From a checkpoint of a small transformer trained on Wikipedia: 13 layers, 4572 steps.
Each number is 128 + 24 x the weight over its row's rms, rounded and kept within 0 to 255. Layers, rows and columns count from 0. Numbers have three digits each. The size before them is the row's rms in percent of the matrix's.

# layer 7 attention key, 256x192, rms 0.156, rows 146-191, columns 64-127
089:136113168154115146117121149136207102121139120136103123121127092119124135177158153068126131108166153092153090151131127100117143153118132154138100171110103124154082127114113205105156129133133090
091:134120073151125130122110120153132139157074118168143131140133150115084110122158135142137077136130130149081107105081147064119108119108115141183095149115119136149141143104062138157137079140150155
083:118164118151114094078137141108115105144088110115193083151160133163137088170101068190137114147155155107096111149131112087176115140158119150107148137129160108139123081109132123136101153145188126
089:129085122153097137112085157125102110161173147097134116105160115129149108138128127115114170141119134113108075089107123124183173172102120110146152089149080114162140125124129131129139104130092132
093:108065104158095121128119122092139138149144127136146150117103147092132130109095118091155133103117103184156142132179101166093130136164143147105127114118119111114109103178131137120098144152150112
082:094130132106174140148095150149131166156080098092115174123089113114126132115152097097122106144119124093125134143115099139132138179099145111111127150142111118104092135108125166145111137157110134
090:126181077171118146090090122139132101144102119102173070115086153171142111138163090134117130123147103162155119148082168141124135109128124046165141132142146087106117095142136139157114113125146152
093:117144150134086170147130133147128145135138116105128137160165148110118129087096113128111123089125117094137176110120172148167152128111153115121119127110153095115132089141132114109137159161082108
090:136104146116098151197142117135148126177105145135158085119112137154133141106117136119127176119127137133106139125134188140151088193128138079105127115153169091082150127141148157169140108143122093
082:113136127130128124086109076134100119117143131123120124138064166112122100121150096139099122127142092124109131152114135122121099098116121130119106133072106171122148082125130185162169137130102155
092:137092135147073126110116165121128178117133082160068105123142191124100138131110133128139097087123094104068125112122136131171137160120130122177139172133139161155103144136139111095097136154138170
087:118144127106133124135147082156145145140208066116104117090102122118079128110166180140128127120144168160141152126111161147155112135115134128143120118149104111155172153144131101101155149127131125
091:139086101103150154089134182151157122063156104102115136090133125146157174139129110118075098126111117104116142093106124144126144122170090125123140110110151154140095131157124143124104150109109100
089:111141156127135111145106151128110147146138141127127101100146199164115081143132089133126140109113093088115136117116145159142127131158135116109129129116145164146141113117148134114104128126107072
083:115149138116132157133115098206131138148115135127118152147111154117132107125144137174115153105103102110145134081116105164118131108141120131120176161103155103179118122105110093125150125115147152
078:166112123108150141128149105096099111102108141091161107145136164103108192123185145093127120127103182106108099148096169073159102097113114119153144102140135123124148149123155153118117095102061154
080:102163162112082124133088156088124139132101159110161128130150178128145117145169136121156130177164066102153152097167094114126107122157133126100121131122140089082129104139114106145123127107102092
086:148169129124127161091115117139133133122126094147102150102133161162105151113093123117092183155128115106110115131138118146167101142109120079124157139145085144175110119110143114154130133154110121
090:139160124124135137103115116135138127129123123131158134088116081092111143105134120110137097144109131153155100097103176107122129157119131128145164157170108156121155130198170127109121129116164103
088:120119109091126127102139163133119138116099165126120139139177106091179118090071129097153089137116111110111136164179132090086136122143139126152130099087142123170098109117107147093156115133152148
084:113140140122150122146103167095123147172111121122113084114126092109135124111162113129137124153096131147147129115122165139122140134128151116149148164165131117126174103141140125132165079139145144
093:160085149147124149134123117104126186165162121111155138133122156074125122142113160148142129125104124084140145144184152158127136128092153124124139111082133142138175113127149122143142144116094145
105:127186158128101170151115137159154137138133166101125172153139121166111131132095149128150165118145081113082098160159097132143139120131165125117123090122106109143154119123181129140144155156073127
084:139139173162122104116126111103129129150155112160183123139139161098133090142156106080124136140125145153136134105125153158133116139119099076128144183155102151096142150161124091106134148126157141
099:125135163138125181133151117097101103119116151116146104124165136109149128099150112117109074071087099109128094147190153129116154138168169153154123156109144092140123111134150152118117110163139118
089:138139080106159140104159118121159139091150123171116096116126118112140120151147075116096143127166145130146161170120138079138171109119114121117126118123105139103133140132094097098113145137154106
088:101179134143112081146140138116127110162117155144128139132111185144160120095141101098114138128057144094108133144114083148131142125132112124161160144100124122111155084126148112165097163134126138
086:109132134119109113109114174143131108145138082123171098111124106148135125125168130131166108161085164092171102112140141100188157115119128096148126126106137158115141149119134162101132124116094143
087:127105108127096132085144128130110077132126150129170102134130165094142128098125133125135134145147115117137116140128085124118123161133107141127121125137132116151106156080109121111134125161142170
092:117109159110150148098147096138105119114107111117118146153160168106139146143136168144119152118120100101141159116076119144120188105153111131080158101132138098170128119108126130080143114111147123
090:136101116147128129132107127098133139103102112122118111149131132100145132162116163137155149110121128092103095174079133158132100142139173119178123133134097107141143109135107148095121100151142127
085:116141142124145138118141121174117143128144120117125147131152148182135111118111146148132149106103134095128134131130112126100123129107126127100142152161149138090118099127132101165128156150140175
093:115122122108154097094159131129123097086142156127164127151112147144097139082140151137142115148112104173132138162108123155162109141128131149124150163130069108130115145105135163121105145148142088
095:116141160100119130142170148113107146175125152117113106119155131151072147140099158077129130143109133143129137148126117134109125117144150088142141112121147166170128151116096129141129114092118151
091:111153162128107120142077098184120151100135135198118172120098083161146112165117087132082101120105120158133147156115113128134137115118128118089125124156136147099143097132148118174126161128136106
090:168101118150162132088081134123113128156114120151115145108147156106144120102106115124170104164166120113135100158109112090128078129121130084163124111079169092105125138087186138091157118136120127
087:076103094131122113123097154119144100140163182122096080166133126151084126136096164168142117139162164132103163141110152155108130107112117107162142147137130123114119101133145131085200120136161176
082:169135140153142144096107123143158134124101123128119143099125148110129139109083130125114118119162169179090106161114141168103131084091120116085117177126149140143133146156162117099110132138138135
088:183097137138121164147172123133145139091136128126144160153151126119140144121168132128133146161096125107147101133129149122133103162123123142124127110106112138133113128140139129127114179137119143
087:116138132113133151141130159149172133152131125122113088130121156094156113121117140124075097147080139121130099168143161108140126158106137126137104127091137153148119107129161099174099094188139117
090:146122141098089088086130110162131128116115130144140127112101109134127131111130159118132136086099120119107176129142126151092078117114143166130146175134104133153074161123118127170135123067120096
083:120155094119154133132169108131107145135172146116092097103102161084154122165114115117131118151102169103161121118157100123141141122166104097083142171138165120092126091111128107132150142105091100
082:134144153127097147133084161102118118114102130148126113115182162128112138094161125139143112117148131099116129133122103093102114130073092174104096101144180131127144125204142115124096127108092082
092:117109151125148136098110090118133124132154170164148123115116107096153139093120124105095144150152130132102142171131101131094118161124150142172131109134162164144108150121101110133101100138138151
093:145130106177153121154122139152096131145121163130122117176133146113086163150136114096124140122091127109111159105115105122131092113122109117150110117104094111119139142157141144173162117087159143
092:110126082135099105122151143204101120154121154119157146129146114125106104095125124099142128095162128073147110120109148126139108125091120084175132174084131145124095141129132137112123121119138119
# layer 7 attention query, 256x192, rms 0.151, rows 147-191, columns 64-127
095:128157154073088160124100132145126127069151166189113184111152119148165101147171127100140111142151108107089118153129139145124144104129123118117123112090156166141147137103176145085080122102141100
092:116101157093138142144109100100144136093159155082080148102125118113115111089163121093154126158119112152126132126067136127114132145086168161129115120098111169155124111081102056128123100102091130
091:114131102159087149134115139060105137139129132121159142134128104118107120108115172117103154089144137129126133124113103092115071178110130106129123154146116112092124115098141086118101129129132131
096:183136123188169111117143165108141097106123148096125085115149082120120198167181115105141148128121150132143127122129136155107129137143078121099130128162142143128131126131122138109122123133119090
091:171152117162066157121138133083112104134145146154124120071179087137154143173099151141143124136163127106125106114117165148157124113172130114122089114128108158148172137140107119142143112100117100
095:137155141132100113130137128180124121119122104133117152138147122124091119129181154089141107097130110164181150089128132160103157133110119136079186131095140140103171123116106159086120133133114147
094:106155109156129118122131163153105132073122161101113112146120156141128083115172141152140151120124118130149080144105113163141143136105181125148138128116083133122123140141116145145169083129144163
100:119160121123149133123113140161115135092130104127094112148133165101125143147124114135097098154155153168122121139158128165119147104127135160113126163120144119118111101125123130125127128115163169
083:135161113144155144129157148120148142158149128101121139141133143176138138104189121102154145160096107123106107138095130105155170148158107093144123121112149153084116085112128142107154142147091132
091:096120103117127110097142138128124110102144129112131146140143113096101172129115179139158154128102107162167121157169117117083141126146166150152116133130146090118104167129113124125120109122109145
093:141100095147109139092131094119133100154126163111125149065098130161100145120154132131162138078159117142104150151136090130155139086155115141119084174100126135123099104130151185132113101153151119
094:135176131145114124127101126131123154142146091144138115085121085129162123095135126113131157152097106116129145109171149147152121159132181168114111123101138120135096175106127184137119121179133119
089:167129143148101122129160163126165107117115125145117148142124112094120131133152193139129093144138166153089126113120128136114103123129144065114149143128157133123108153148063113125106115148125116
081:141110142133136108162122135134139123136115138111098113118142126174123156126116093144122172098143148125092108134144104128138092100110154119085121114096143145140094130163098135114121084152121102
082:093099120149129141135126092151121083148137136175133153157103145132143096122115120093166139123148120115120156113102126086129068139114086123134171143126112127095137111116139149101109162116110161
089:155069117163115144151125161144131120130120128144106138146177084120149171119078075111124143157120149084116077146098160132113118124115134102146127087154151155145116149132128154151132090144155123
079:145106140143103109138125165141094127125123075108093155125173133085124144155152118127144085173125102118127099170134155143129118105126142126157123087112166179171155158130130126139087164145109133
094:147117129123117123102120096095139156142149086140129132115131151125145086157116145108127105126100114114139107172127105111152143112132126082137093139098118145098144126086121124130121146133159147
091:153128121094161088097120138135161115150106130090128118156155124120114155114115115117140112153113165085154140100129159135155122151096094138128103087160153134129164138116145112132122158127107133
092:109131131079123096123128142121143114119139096130111163118113121132126136109080145161172102129124094114140098126138153135118134187125158064158102142131151126156118164132166134106116143127088152
095:140090154067129094165114126130080127140126128101123102102137148163148095096187104116105116127119139149145118127130148102115143116117156158123134170188152162140138148125108153151118140143100085
099:148076114140138066111138136169111156117122089133126153109112107124113133126146141137096127150159114099152129127100145151137135095096093136145074120118088137114140134116129127156111146111154169
084:092121100085137146131140123165142142161153131129130159109077172138100128115141151100122171091172112120145130146145106092094120138155142115129165142118128099129137153090173167093136163121109129
090:086152136153148092120126138145134128160124110111126108139155103119191104123087151140123166125125124155118129123080140157139155133136131104118148095112104121103195154107130134153110149097167063
089:120121138085119115115156122129141092131114123109114122144111166173158124147111181117148166137133138147123101139100141108100140114062163113152134138154143132136116146130123132098155148117133134
090:079132134118130140119101150083135140122121091114095150159120125133131140137118149121124142148133109152137144141120157092109106087135097107138164087138164141128115138089070121146114123131122123
092:193089109078155137133103111111105112109140174124099147115153181126144112105087135121136155115105094143097174092144151127121137156096133118120123108154107093158145137141115123140118142141137147
092:162134105067108115144127161090167146127109152074173104117124130128135160169132102171094123176113090102089119151144131102129097150153156096109092099129158124136142094128147157110149151114134163
100:101091141118103075145101134118123163142142164147158155156107120108115082108107095153144133132136152144138134169116136111146076106081114120153099155139180126132125148167127129128139160120143120
090:100140155130141148107128128129119096146139109082102145165125109118117100136125103148108066173122130118124161137122123092120135138126131123105151127120142135114170171103104146172107171107141130
085:090162147118098152147162154112139123152112122109175136119120114130102128123123085107083147111177153129151127114121168159136131129164134097136125132129090136121151113113097150133145088153141099
100:129121162143128097140101130164156146162162190147111110153128076146119119142096121102105150112120101161114110131079129103145127150117116077106131122128170146124113115128149128145100135131109139
093:171117148137143128091094109096090114161147087069170087122141074124174099154138195139131119149134098129103118132101151122139152106095114145157142136133169156133114112119120158119133117132169133
089:138140111137162110166154126133120179149150118137134152146144148095164111093151082111132101126176128105123112103145119143146170144134133089134146114138108142176124121149111134126136089117088095
087:135088112114145157171112136105142107118145121116115094112094108112172117121154189141171112127125124071142121110118119147128106120128089143132131127108091116130144122177116158119103109064136149
099:145175079096108130107218085132148140132112125113122146129111138132121134128162158095131124099098109101118136167127147094159102139095121143089130113119145117151152145148159139166112119168137129
089:124143119100128117120154108157120117136135089120108109128123132105129136115209171096124144115098104118152122078188113112178126109133148099164154134115159104150096158110119131133128126113141098
096:101143152081136144100129071110173150110155141115146136114105086109129118126109131160120149119106089147138114144131157133121159131100104109136133110147146165107137103095173138139172122162080111
093:124137123152182088104081119112124142104129067160135176143122127139121124073112148127138141074114131112122138169146114163151143093121132126102130131139090132134150132138095098153112153138165137
100:134143131090094089174140138087137103134089141141157166099111135144119130184134129113123139128105099127118091148134136111155141105174129135121125177150126171137108137117144146116128105128161197
091:145104142130153094123118140076141085138128139120136144126077117131118119144143125089130117141124129094114138133130158142139120133124143107108098114176123133086119108136108155153087108123132109
092:126123098128167136126124137191121115121120104109151170158137114096146148168081179100126064117118139100152145116131129130113154121144141119167161113112099128175122155116081153135112141118144149
099:099182099105163178119137128148151133153107128120140130104108166178122093118163120139145164078136145074097099112127162143125101181134139126131114112113144130124124145128162103139091148134151133
098:133119180097110135088093131117100133109166099141130086142138169131136097171100148163136131080093113102108072092105100127131117169153125164156148130159143092162113122106137152114124092107127177
098:105081129119130131140127144121114152130115122156089121105094171114100142129128143130185145142138138146133115123140137155157171125150118153141134102127167143139086123084128130140149176116147141
# layer 7 attention value, 256x192, rms 0.199, rows 128-189, columns 64-127
096:134146100145079114106189122115115129149136129145132134120148087127096138151091116081146096196121134147115153150122102111157102142126112165126101099144110146124079161147145116146100145160143122
108:144122133080089171147147090153107121147093108122124133141133146132093132158136108138118151154112153130128127126134105129139112135113107085097139128120116187167155111130100148131070144104158090
095:118108112115125129154095129180128117161145110086133151135113145114130141170126081134146104081136095105113124140112146116133144126113110124092143085154131123137106142150133109097102137152115146
092:145145128100101167113111140119154160114118147102096133145158127095149107091104138138133101146122150120117175101099142096124156149143124122108127125153190167172160117093130144110127176090139128
101:137147137134120131162161162154103093066141099125125163085157108137152153115136140142133090131137142099130148101139142129142128134102169118118082099140179132139138149090147133152157151110157122
099:146120149100135108125068094121143117127139141191171098157112141141123161161147119098092112122132140117134114190159170114106149135137109116125132137070120084100132143120102102123169120130123151
108:140074110140158123088117148127121151158162126121139121105111112100116157101138163169110114126157138123139099128118104129113149132149126160126115123124130103139150148111169156127127071139160179
095:133117089098095122099119060147129119147128128143183111152119107142122135092154170104101117084131135168149135126108121155148132125152142123118166134148123119148126103123161155147134107129095147
093:133159124137183133062150087140141113094149079117116114141169150117121129118126148159168125155076086146105132137174148137135098136136094129146119126136095110170128113163194105154126124160157178
090:142139166097103096142135138099110140070110098115109133118131123128110130183091116112089112189146151166171155161101134118114134146112155121122086189132139179151156174122131088125130115119113112
095:147147154129145083162174132117112141132130181097142104146109118101150130158110155137175159123128103138132151137172139122130127088130126115123112112139156122070147102133134141146122148163107176
100:145102127158168148155159141127128158127124130117162079090082174129131143129114115088149105126151088128096156114142139099176109112108168136121140137134110132144118145121164158133118106155104146
090:123138141086158144126149098081122120127105113104127159104106138141144143112124140111098107191209135096114148096122128118104137130120138115103093125121196140153116119147159131149140092137145144
092:122153137124109122114122082146152116117123091161107135156147103124160089145143156105161074146159128144105117155090111065105122113115138117099143146120075143182153167129107135118091152167123079
094:113112105115161084119169107117158094143084105101122149146145127090145124113127128136085142088134123143123165121161096136111126159169144144124111147099169120109107106126065093131109148099127139
103:106093105110136138124158116174146130079048150129126176114129155092096114112129116096104146139127108099119157102158125121137088135107154119158128151116119087139145121147124089115152164116133117
103:149117123135139179174149127160151108119160135123125115094134145117138117147112133151104167148131115118140083108145117122119127116146139150132116135146084091092106138106172185173088113144143186
089:122164153089165057148112104107098079167111161130150103126138133133098097133100140135154143171117105151166148126132155108167086150102101115135139097100144107129089104155165109122147138123124165
090:163133132171145122141165082172141152084098133124137148128099155093109122128133085155095110133131101084111109111140112127105127121163111109163113140119105141119107071112167117134140104147145112
096:150164125149135157109141065170141140118133156098107147110141106142154129138144154147103131141113105135155093141120121164128114139132139105124118169137158144151166145105159104148172126155137135
099:109140104105124160130100118122105117137130124115092099150133139164118137128173129157119146121129140104024122151169140109136104146166146098143103103123119117167113099076148108159178081081143126
098:090139149118116096130121163157148130079155141130087131139106175140137168120098137147191117108142115119126159152131127135140117118126110095104104155131180141134161152128088126103135115093166121
099:138151180155098120120125106128125149125132094113117145110153115100095153113150117120159133094170112137149106103126120184072165137133099129124142095153120192113108144121173145106099092137176139
101:155125124122124079166116151081148139126127168193104118155119114094168131183116137112124154107149079104108103127173176134123122127155141120168116140098138104105091140111124141113120147113101146
099:140165116139130112115131115107132102160115134140154108143106135125134132160084138129127161140120124110093100071125181146096112124110131075176104163176096140125146119126144103117127121151162122
100:136116151128096072114143097126140148130137117134141143133132167103091118144111109178152133131118129173149143138127108146145112122143119114140154162094115160120122108149124088135104143137126101
104:155131070137111117098142107152091121114126115143130110113145109114135149150114174145088094141113123119115123105159123115144151120112123146132091098167131084139150146146102138117179079147144117
088:132118109117125165142128101118130142126178148109103122124128116112146115138106181134124111094117145123101132121125158104124105113122107149118158137108154135102140117086157180079159162108118092
097:139114111154176086168138128093116069147160113141179125112161118116107125146141092089127089087159155083130123151144140106143115083140106157130137126133153114098134116122099105103151126167116156
100:136144128126139148154138115104112115142125116117106128120146122171086161119130133135132128116154128100118131120127124153169111167139107123096107137140104161152143119098144117135120098115137125
094:135155105143109107119127098143124130135122093155118155095126101073095132134097094162143146142112123126091118120116099198125112120135092140122115108087109129119172132148137107137139162143105105
088:129157124127129125127139134174122110135150126113116121098143131125152125164123106102105074130107139096122165144129085147151140096122154128097148104136114154127077109105129100153115140130148106
085:132102120140109150113100092145114161121129146119128130138121133157138163106121147091146099116084144119125068140110104136125107140132139121151139146167111145122129119124087129148126112119096181
091:119136140109127110136151129090164132155134141120113137135159136107131128145083105159149141097062104120110104109143127162128111123098143107122104147118138138120104151140124122122078148150059130
091:131157114135142143128120143163134127115118088139117154153099091177121132097110094113148175165131135131153110124163133071108086098129148104107113142119097096142153105131118132113083123088138095
088:119110148190102127162134116144166118148144132157143116109123170113113110131105180151130131096108167133096130107118146140159143163104145097074140119126111144109114132121090125177133108158121141
093:121154142129089085124147077113122115119146106110094107112118162142132118150115165064182181121117095123103129121106103126119128129130157125134126184133149133139131123131129124192137126125114117
103:108120112092073147146092087108156101098128105155160181122120135157120141100106143128153123068125148164147117151162123130168156129169144148145155158096154103105134121126099153086118111131111122
103:140163133121134133148141117151146130114114201095134163121110121142121132131126134125124134114065095148189155122136172074080127090172136122111123144149099122124155112134120161131106114112157124
098:136133132072119125194153158121087116136181094140111118140107123121089189112122106131150133097127124106132149153154131105122129082159131114104095129136130150135144132141097109116097132110126136
095:158155103145117128098123119106156136125060141139142153106139148129168114137110160119124144126136178140114120124109181119161129125132146111135136074111139104137157151157077127114120095156109146
105:102142137128162180138079139110137134110145100095118098123108136113093120088134177132125119172108132181116128108142185116126141108105121123121103122157153137194108136123045148136143124200141111
099:140097116138151127163155180132101114113150133118167154127112137154127098190111147120064161122120138149119129124171105106144151115119123147163151116102116102063120176114134111103122133105078123
091:129146123112115142159133123163081116126185128140125127132112121124117138138169135171120153133114082138093112094136172152151095153129121116154134129137151173115109156143099127139118178183128085
095:131129118143101132154140115162093153142138123139145100121167091135154104108155114105129145162154094086119141146169096115130196110135101110145102117138143167117135130133139151112127140159133143
096:131142105121118141103091141148142109110160132117120123089152113165085132121145158139130142076144123135146141168133110129150150115139091085137172138185147139132126112180083110105105120157146105
103:127141138118135094134138152128120104164178147104106101131111086120132121138112133089134153093143137065141104152132138130128124176139099120178078098130115154103144091136164113137113157122139130
095:108134149104125081102136155126151051128125136086125148136085160095090127110134121128115137127166129159131146116131186127170109107123149127146074143120098146147092112164086137139172131178132095
098:180127152124085146143123164160180133120110184150108148073159139119116086120117139137108135100098132180103122164117165164100121134111130129143146090117174149080123082112145136133148123138134144
089:134120119100095122097116125128149140133112180104143124150137113141094118081144133149101127113136144122108099125120110160127110158149151157137110157143109130118137124148169146159151110114142112
090:127118161097160135143138127119153103083089131144129121158158116087173153107144120159138116069129119132102110171072118123107106110131125128153137158116154129124137158131106136130116162118142128
105:132081136130163138142134123129116136159099122115154142163119090113132163119129123110085109114136130162149114153125131084107156118111119155113151127148151088149133112129118156143134112124144128
092:131119118170110112159146067127150176129168114126150162111099101117167128158139113133101125181110124165125062106120132151115088170168142135123164099079109146132144145093145136110106130077118107
097:147164138116107162134159113124123134098142153140123162122152140127084115113124097110140117174121094089103145071170147113144115119137097131099131132111154100142119138098097150156116140086156095
097:122139082131149124108093097119097135101104111108131145126110113083143102094150136144149119121144146116130152166119117099115120140169149123126128154127159123127157147145147097163164134088093155
097:158103134118095154161071114133091100151106114122132113086132101122116126160123113131133143138113151138133103137144115126143137120118124152101110106133134150068101127137115123148137116144158150
102:094142109100138125126144105141147155157135136120140152112132105121139104118106157146132067153146140123137160086139128129081127086148150089163105154133128119181126136101124090137153205117086139
099:117155107107132112164110130150161083114115181140129155138093150157169122137102158123160145130123123087135142127132137126156113131156117104063133158137153125135142144099126123083129094101115115
098:108099152141117169136183094114119099111115120124127115151155109138110134169118099115141128146133095113164105157142126126134168125131111167120131111130140075086118105144133155094130149147218114
097:177116123130117151126108072116118142162085121135100104144114136117124129135098116136192111122112108128147142136149108117144097178139093145124138127136132142150164119114126154102162094083116140
098:119128146126117136099149114106126160111139121159086101144131134124099102126096160128131119097170165141076120141145113170129146142137168122091121190134146145129115151119149136079145089139107140
099:170120123089161148147127079128138104141128141123094160101138085130114151148106134102138141163071125133111158118129129091141143087101107142107151119127141136100158159116135166145134112095101166
# layer 7 attention output (transposed), 256x192, rms 0.152, rows 128-188, columns 64-127
094:070134123123080111127146072136176135142144178156102122152133127115108093135136133095135104156139137106132128136136130140130121201093118149136118108126113160103134182156205164134086127106157148
109:112112152148101157138160092185158125150149123152126130141099100117110119136145090136159159114141143137166145108107123106114097153159074062121195125090101176127133121104108140114075145139146105
104:117138109111139110139158138083135094129120157152123141155155137126148098142117124128119126143133120149127164169151149140094139136150080128129111114149082132104135094144129089129105142145110129
096:146145136153103178143131079124117099113104150137140146093169155106120135161094167143094102085135144122092127137093142113125087128106128140150133115156134122187127132101124162073095136126145129
105:143119140162125151167107133093135087075107083150160183103126141130141153120112161126152135102107113136095141153118151125093125179153133140129124183126141192136077143109129124106176139150135098
102:129094140130108123126141160134151104098129088132141078137098131151135143135190140144130173113130110155133088127142160164150152130127105129122147131114106097110146114136083113111178119124126143
110:130117127116149097106118141115094086126141104118146129084168096120146128133117150109092168083153142146076133145162121135113127128148128134156159104155147130137126135139167118115113069116122138
100:105149102141089131127131161112118110138137105153111118129122149108148156145117161141094130129107172146155170137150140181131160116116151106092120119112120119144154164124133087139158089081152119
093:106109130125107121114151118066125147117101132137147093140187096162115126153111105194122148145075131121120148157133111109157149145146126112153129101078169152143152141105149122145122102134154109
095:121133141155100096122121120150143137107115157112100130143092098148127078163112130163119091101134156155118106135133115156142126112133130124132112186153099139169112147095154137118122125141133136
102:138113152161152133148108160125115171179120121086132079140115124116125136193124128141101125145143121080138161127145144154154092102111118204147129129155144098098119156133148126108132143143109169
105:130077148104155101169094111076127145129169133105135113121087163140131135167110087100145147159159135135169116103146170110104132138104132118180134171148105153126116119132116117114162104124138124
101:148138146148134128125132094105143141194104116101123135118144165144120126111137167125113114173105133091124156109101147110119097149087171126191106105154118142133105115128132112111128102098136148
092:060125164124112103110136098170131111152153131116129176168128115113178135121143096138113133092119078165110141123112114097118162118133142141165146153114114149158186140154120139134154109134112117
093:104164118141120093099129131121104147121131121142118152139120123119162095154106134140101111142131101106122144133197121141127116155088135119146125138113159060107141138124118139148100159122152151
104:138103137130118131110176115153112113069100135171163148109141134101153153111114104157133113157083114109161104127136115156135106122139136122129128105126148126146108142146079108128140137133148096
109:116100106142072126107118142138127134054118125155155089117120112125147112113116106131112177138115102116127113117156134121125109168138103187123125119106092156128105163130141137145121116136108143
096:157127169140086149109099154123178120126127121111129106137136135154131165142145114149116072113113142085149119151117066117126107140132127103170134128110152130113095125129177161103126148074097163
099:145112131133097116106147133103140105102123116108091123104115150091147138115080097099130122150145110106107154131157186130161147144122165095116097181126107133144097129144156074174156124131119154
104:168108099132111132089131105111136181122165096091137149102178085118119105094175137148128122109104100120104139157147122173117145159143146156119135119092170188167125087093154118142113125148118145
105:126136115131096140123139082098113140158128110043093122077103133157122129128159101113146153105144112173113109143168117108120128137114109120126126144130148138153110094134115133119154121080117127
101:141094154140134162157152140128099120141120139128112199161144148168119166165162124159171123122128137132135158110116147105149119099154106087130136139132157154136132147097139161133128150172147066
107:116178130170150128132140091129129164158116094134135105067144133150134137130125140118128156135141116161152127120099149105117166110136084106095131130167113137138124086153120130175111118113121139
111:116116131071146104177103126122117139110109158153108145120133127124136159164143150126137199126163103134121098128122148139127104113160172128132129122128151110097118140128132161103114164125104146
101:113136147124098107076162134122111146143114134112139103104135149083142132130121099164118138152098107118117064070122174126138122103116142115163140126120146157108148133094169089130125142099116129
104:106162135140109081157138113152115109102145127139134116138147140130144158120149107142111144118123153172145100104103111154110124121152120129169176093121159086126122149130136116120081162152099113
104:139129135149113120135100130127124083152129147149146105111140147124117138146088167153139099154116112140099155135121108133135134121071123139172104113143161140116119101143080117123157117119224135
092:136126110078124123147135128155138141117137123139147120129136115111131151078110165115147141093132115149087158126125123088128105116124107103100120090094089121127139139102118139129149148132140167
105:148115150135169103127152132078099113148122082097103127157126143139117195144136138130109105148192120110085118118144140140106144109124136142146128124127116064115098088153115132148165104145139212
105:138138111117146146167125109177146142097118130098162140101129106126079128091160145113176113157148104116092113119108135121098123143116104105096168114140125158175125107131110150167124118128135146
099:112160092140137086133090163137136094147104117135108113112130142117162135113089087138140153146154125135086147128081096155135113133094050132118126153114145142106138088131150076120132167101114088
090:128141159133102132146169127135159117141134135119118163137155128141126130158147117120138108160117084113144176122122125110127110163117090109096139119130135103110123155149123087159146146152129132
091:162179084130115174152114104131134163118141146067142142083141131134110114125149094133108098123152133135095153118139126132150140138134085140186084128143106140164131085133132140149134121109096140
099:118192123103114124161076150074161176125133096110110135136135143164175132157092105143123153112093127152136082134098132133124109163117158125120146108097126142131132134141061137172124141170182107
098:109143165147160109127076119155101102143164071145162139144123103133124116078165134096130151152119117118082140100091160139146125146168134125137111125123126111154130134119109184139095105123113073
095:127089138144098158171144196138170114118173097129127102154087169147157161165119128168147134105129103131140111127146177124127112138098124144126121078119143139167114148106129107115117132149176176
093:109164155128102097153120110151074163123129082122108168134114124165113112134093101156133137163164111162124134089112134161141131097166123118135097121122175094113108078064136152152109169115128158
109:133088094085134142157173147140145109123157139165179153159136142134118130121104136124083148106112116144123119120163139138088118142086143092119122135085094094128128129132109163154107121091135106
108:133101132104091173102136150169092143090142162128166140129160135138118095112114122141105140129079135079157146124102173115135108124110126174080084117115099134114079158110142137146112130157134143
098:103069131101138111166099107113122125118144113162153156119095146095114118124060138147194096130142131121119147116128154087122079089152165156123133150101061154099117126120130130116107127138108101
101:108147139117133120142175163090106148124115182110136144119165164141117144069100157151075137148134136076127094107108165107113165142107155139133183130162171104121114115140101101143131110141179123
104:122107172130147145115155138146136141135149104098131118123151111166113134127096148136146095091126159123118126115133156117137143126112120128168125157179103173126143142098118078119118094164070085
107:136089079110138080127123152104126121111151169140159129099109116134116130152133144121142136173114103145162120134121134123097149119120152131131146115114163058071156164101106162121114136139107145
093:124173106118117086136182135151130133142161135153107098137101105120109138149106136181178104134157131121115102135103124132140102100147111117141119118111140193133125155091118110106071137139126104
102:186117087139111202112161098146131122136091147122117090137124116104143123133125128142145117141147149139117182109169117139098112163112130148147139110183123143113133114153142117127145116086117137
101:113117124154153149136141143161128081155138099130144119164145138111116125164102122103133127079154122123127142160165119114130165115126060081148104116147127163147117111173103075127115117135133074
102:090090127135171124129140113097123139115110149108105103085137142140154111158134143149122120151129132108136088106160123103093102118158094132108085093140124118131125118135157136091147121095083150
105:134135172131099122116118113165155093111124122146162128145098152123147099113120160155135119128116137104076077122140132137077138108108139121189137147149100132108100136084149117140123145076111125
104:149127101083089154135176119162144165112099139128149137130132099125141147123132123107069142118117158114123145111106131136126139144105095167110123107122170133154089138136149126161094137137140143
087:099180113079101148109137101167151153111133125143107142126133137127161153083126114121089116111064131117084131106151099150159135148080159112136117123136122148115111126157141135146097074112144137
092:100121122136192141106131149095180174134125125132127150091129113115141115111186148144069107150152115127058122141133138115150133108147149092130136140110166122122135133176135116139114184181130127
108:159122126094181147129089131102093087120119125100136093103170141162111140126121123141110140108112181107170127139124113097102145138105118163129120124163101117109140101143133113078149103173149153
097:144144082144116097129130111145123112112144135128078132079109147101165113114085150119138133141119136148131080119100161090157125153154119093066140158066119145118167143098107140163106182098124132
104:149148118113115135142124106107137142136143123130113119106152126146105157139149107136133122165101100126161131098124114088148162166147149128127144080124142153166120129067103147130128177163161098
110:146120106115138141146132074095125143103108096097136120108171109115156107103136149164161130145112113115111136134122119140154134138160160102138092155131154149111123098125116111149149158134121125
104:136092104123098152142140094159122142138112096096119096149158127150129158168148114151104120142094132139138137159149069119116172098171090142137117114133115167077101110113100170128157115138221160
109:137132112107111124149157096121121149126133119113107152105115151099147104121129145119123111130096091140110100132138145111130117106136206105148070151122110137171124132144116102126106161131128156
099:147126098093129084136120130126144113128125157155116210148138131147070106167092133180148139135115096084111108110102146127148102109178130155094161100129130115156151128143103136160128109098120116
099:144109133148171178146132116131143100095091110181119116176177152142110140108147138115122164140137131103149135147118110146160124156154131191162109077139134110099112166154123134107142113157150150
108:149148121155106173167091134120127124155110110131111150097178154135130135130147118131086134158160129146125135145145086125122093127151134157148138103140149132144109101133144140142152082116102135
108:101150121082124144167157129095093133118130153122136091134118109166120100162132131113165137118177128177103192123130122132125122128097161108121117125125111095160103131133132156131124095110154183